Part of a small language model's weights.
Size: vocabulary 2048, 6.97M parameters.
Architecture: LayerNorm before each block, rotary positions, biases, tied embeddings.
Training: a variant of SOAP for these matrices, 245M tokens.
Each number is 500 + 40 x the weight over its row's rms, rounded and kept within 0 to 999. Layers, rows and columns count from 0. Numbers have three digits each. The size before them is the row's rms in percent of the matrix's.

# layer 11 attention query, 128x160, rms 0.198, rows 88-127, columns 80-159
111:480556500512498496435562462493532460525546521485509508510433493443427542549486472498526457490423525537479489523513521507507428579514534518523518493475447558485549441539493512444537475480439477558447441612511520474485527486562452513479508521
093:446496489496568522506521493496488565596490425469527509475506500484557453512480563489529478508422517540456493506462489533459549554504545424476473501514502474465484466525520475497552501518516485486476493541499449512517527422446432542492483500
087:503476492529558521509441491456448502577500452479516470400502474522495426471509501467526519556512560492577538459433520502591610446477460486526464542441488446569507538508531504583535440547520518530511563550462507485495468462510517556499468459
104:460501537484496562519480560564432397490460492380503564551514502552491546530504486539519538480542540540479476524526528462474447468490504512566558528543447499462546528484504533516512506516496502480522528525513590483453526491520478535534472522
099:498538528487498509500551544493426471445541476520449503451549487523447592534601503500478461542536589516499443473471527540451452473491495539560539452538482525548515506562502517468478497475436556494453501487533440515449506514463593492526580424
101:470551539504470526535512462486466532509411482516446517489478472557508491493465513561506452485527471459499523480516502478473503501478487539465382485546452406522514468527404471491468560457457479524527444498514451550464557496408509523556549516
105:478527527515478539571559501493576539489490401544421453509468447450479508521402533526512496508560488494480537507454477501490491496417514539521452472505441479483491469511528537520466498409472456470519576501486437502456515521456473419506520487
102:486417473481510497498435534444452532450427466514521474454467495503562473502493444499493526457454438514521540442466454483562419538487504516562459481469497483405558515494574483515519536533488494535450500594453560528540505441523428523531503539
093:499506451411494477528443462465430509557547530588472524536539515482480534461512504504508522531580490531508432427458470421500550529456498560509467517547479478458474497555474489535491548486489521483476498541562499512514464477479518560548538578
104:495477503479482465454534576456559406591511604494507478543486463486542417496578502518523473489489568517498547437412522530504475532524469482546468586474603463517448563446528549500473523499545483460568524479529494506479533520483504476465551572
106:540534451491438494424556470378462441489551500416521544519507492483516461614581516491535546532472501499476517499563505543459438497556515489398468528462519504533531498504485415460419456512500505518459526474506483470443508521517534483525495417
113:438539464459543487474474492473524453504405492535441563514516528533475467441520446480508510470501464532502514488531608365524482481542535488575556486481444539517537576550568459482556529471480445435426492534553551488517452473451451457524487508
110:453514489502474524478601485462472479571622542453468548452543486525485441543445505513485510488492485507508567479475537459483528490519535487492480600491509509532440479476470544509474448545519471459445494498484455502480509544504489510518569435
101:547499401519504491497503508550478462541495441507534470502447476547538535548439573521495525539427485522501515475457569450465467463443419493502452508512511479473446500432546569472528540441563405498536516471540493574459502465474474494572467540
081:517478476485460438491636477495468444562554472517578379479460488528444529494560511443496533467536512519460438491490494480445555552470515443492557527556506499410437510466533531463452488466541537510502487535503455533543536551508483472494460572
099:417567503544557468495473506588474471502520507467532424468456465513505552435516512490564469545570491471509507547486459460448450518477513522525494539510555477475503527526457501535500510541519488529465533402471528522563404525480545489525523532
102:481464460438440474491551438451538488442487458479447523520517517511574478523492498492573570510470542559494516466559502439537510489528499425545481515493534451513461449511464511474569539528552423481531435522488503525512567481517492564417468520
087:521498488496529575493496559480497459531528616492552510502469474541516543525564544398499467502449481511500503485479513554483400498529526550441541542518528454550570398554485494479439510482547496542527463464442598510526483503528452475490520476
095:421446529502523534499551569524475508473447457540507452571542401456495465548497498460540509525501522474485490530568546500499519478571505512536435567439533519487576485510521526405539496422529482492473524434518500457509575504467430494509600510
102:504529489556463525449547502586486531453486511526560519472518439501466509495487574485473508528498520443547489515471450506454472532491538441588510452432457436483469481435464549519481572565528526474446503514530494527488441491508519592522446450
106:494514456537427495504458499577476489532499457493498510468483556500502506543478455527450451477496477594505450458505521489495504548465444498502521403459526544411536493549448509543506485525450532506537484504586549489505542508483453535493463597
104:504448490614469546458572469580487478520485559519480442516554495500489528553514489463447480594459461469436450469496489513475520500526448565510526513526461515470449571445482539574506482457512500497428471534467454537467491491541548529507464551
106:546487465490494523535501553523473502401497439500515512503568524488536389492458481567493536452513574546438469541520480439529520489563480422471498475515514452543473535486524521511470457515436489525493511492481430527540490516451525468458436497
096:520480581554428528466474492473497488513523474493510466507501529470527461430501525502474500515530468445444474437513543521476481523499478426494485513503430544468461460530498522563525494376467534531436568504480470581488457512513410563559485466
098:472532511486556473482445495510513489473523489490406501519462426510518480483568542521514494569584456480468418493521479454455498541497522560513440478512476542513440446487522517473487502487552428456537492438486454576481516540522500550516439527
103:486483519455485526540503507412495568505462484516504481478498555464460531528459468555519518490520504461600411494462519502458441433555405468507604524512431512510467468510533490538482428571482513519555510491540478412482446502537516463546516496
102:542474470540469486556509564465550462430530423534500515563518491478538437556472425524457481513497490544520534531584534476506508484519544514497507563549538526519498506525525528530517497499486517487512530408498561507517529520551428498512487589
093:483557514449509553461492506556502446464481466511474584447445524521487458471521491505541487537532491497489502472437468464452501451544501488465466566479485529500441514564525555518599442518482520487515407494516511530557493517527447468546530505
109:450523450519517541518421407463491540463498488424590578545539537476408482514484514568520511495478487506475461469439506520477481504557496466563479505559536421475512530546509462493504488479415493470493487489554544459526451539481499540491451501
101:443477548511484440488553511548554499524451495454462572465476487448517505544530497479472458482487500458445476499486473548568477480460468456542482508549448488493471518569446530440475472525513493515484449454426446472446523555445560502539535530
097:428488532554530513495520525490487505458535461550468501517530525437558508483520499501472547442432419502501511486491606535577427437479542587591518522501470577534525459590470438528525486499457549528478516518515536523471514472495529470433430550
095:431479453564553546479564511498447501570547481516556506522491432552572477422583510501531566490487486579459478490494563494477599396558498527477500423485501510499433571487479546530573544468516501483567540510544504477521504524475536451514553488
097:440559481509520501462416509564439531499466546461484527447457465544562506483482549446512478541547447468528512534516483495507539475484487491503494489592471541485474560446509558592493587482529504507486448588508439570506535451452432488477490479
104:469480504480443403486579516514471479457509503484553440522530505582577473471460512509565490506456498460455563489508488481544483572574419530453485443507498553512499505481535534512465564437496475509514465474490406562467509477468485517511530561
105:595528457539518598486517456555559457524498521476552534558567502430536530523512490442515450543523474452459494514501449505490550518507531434535546509489460508502469477449484499509495548438479569456534544489517455525552460453463499402523531547
096:507484432479492553537549546597489495495533483503474514535465462524487511543540435558530503553483589507518521504550498526512548467511472449565603455542476457435477465504555534538526499511530503545450494530541486478423496559483521457477449514
084:534492452492482506525551573456579560479472464466511426537553517524439494533467538544534409465475556465524511464521551444426475536509477502453434543517548516527423486497490547524482538508425548491510531575526493524562484463522510438450447492
098:500484494536546479493528642525448567544547517549508477572499541462472555492501479457479467574499493525555581513486457446492473461512501491440454414441442439429469509475497482511565524482459482491505401482455474528507511524538498489424503459
104:590475481525460505450463523568495448467504475487507502471507518524512432515461470568509529500526442503494477605416504480486526439556572477506529595445528457557473469563525446511409540474536492545516470485529537493469464548499457497541479498
093:425501441511504515468428506521464453491517542549485517468529569498527476450555548528569558483485502482532448465448485497518444452555502589470473503498462483507465509453579594537503416489521481474482542512532546526485516520522537463509561543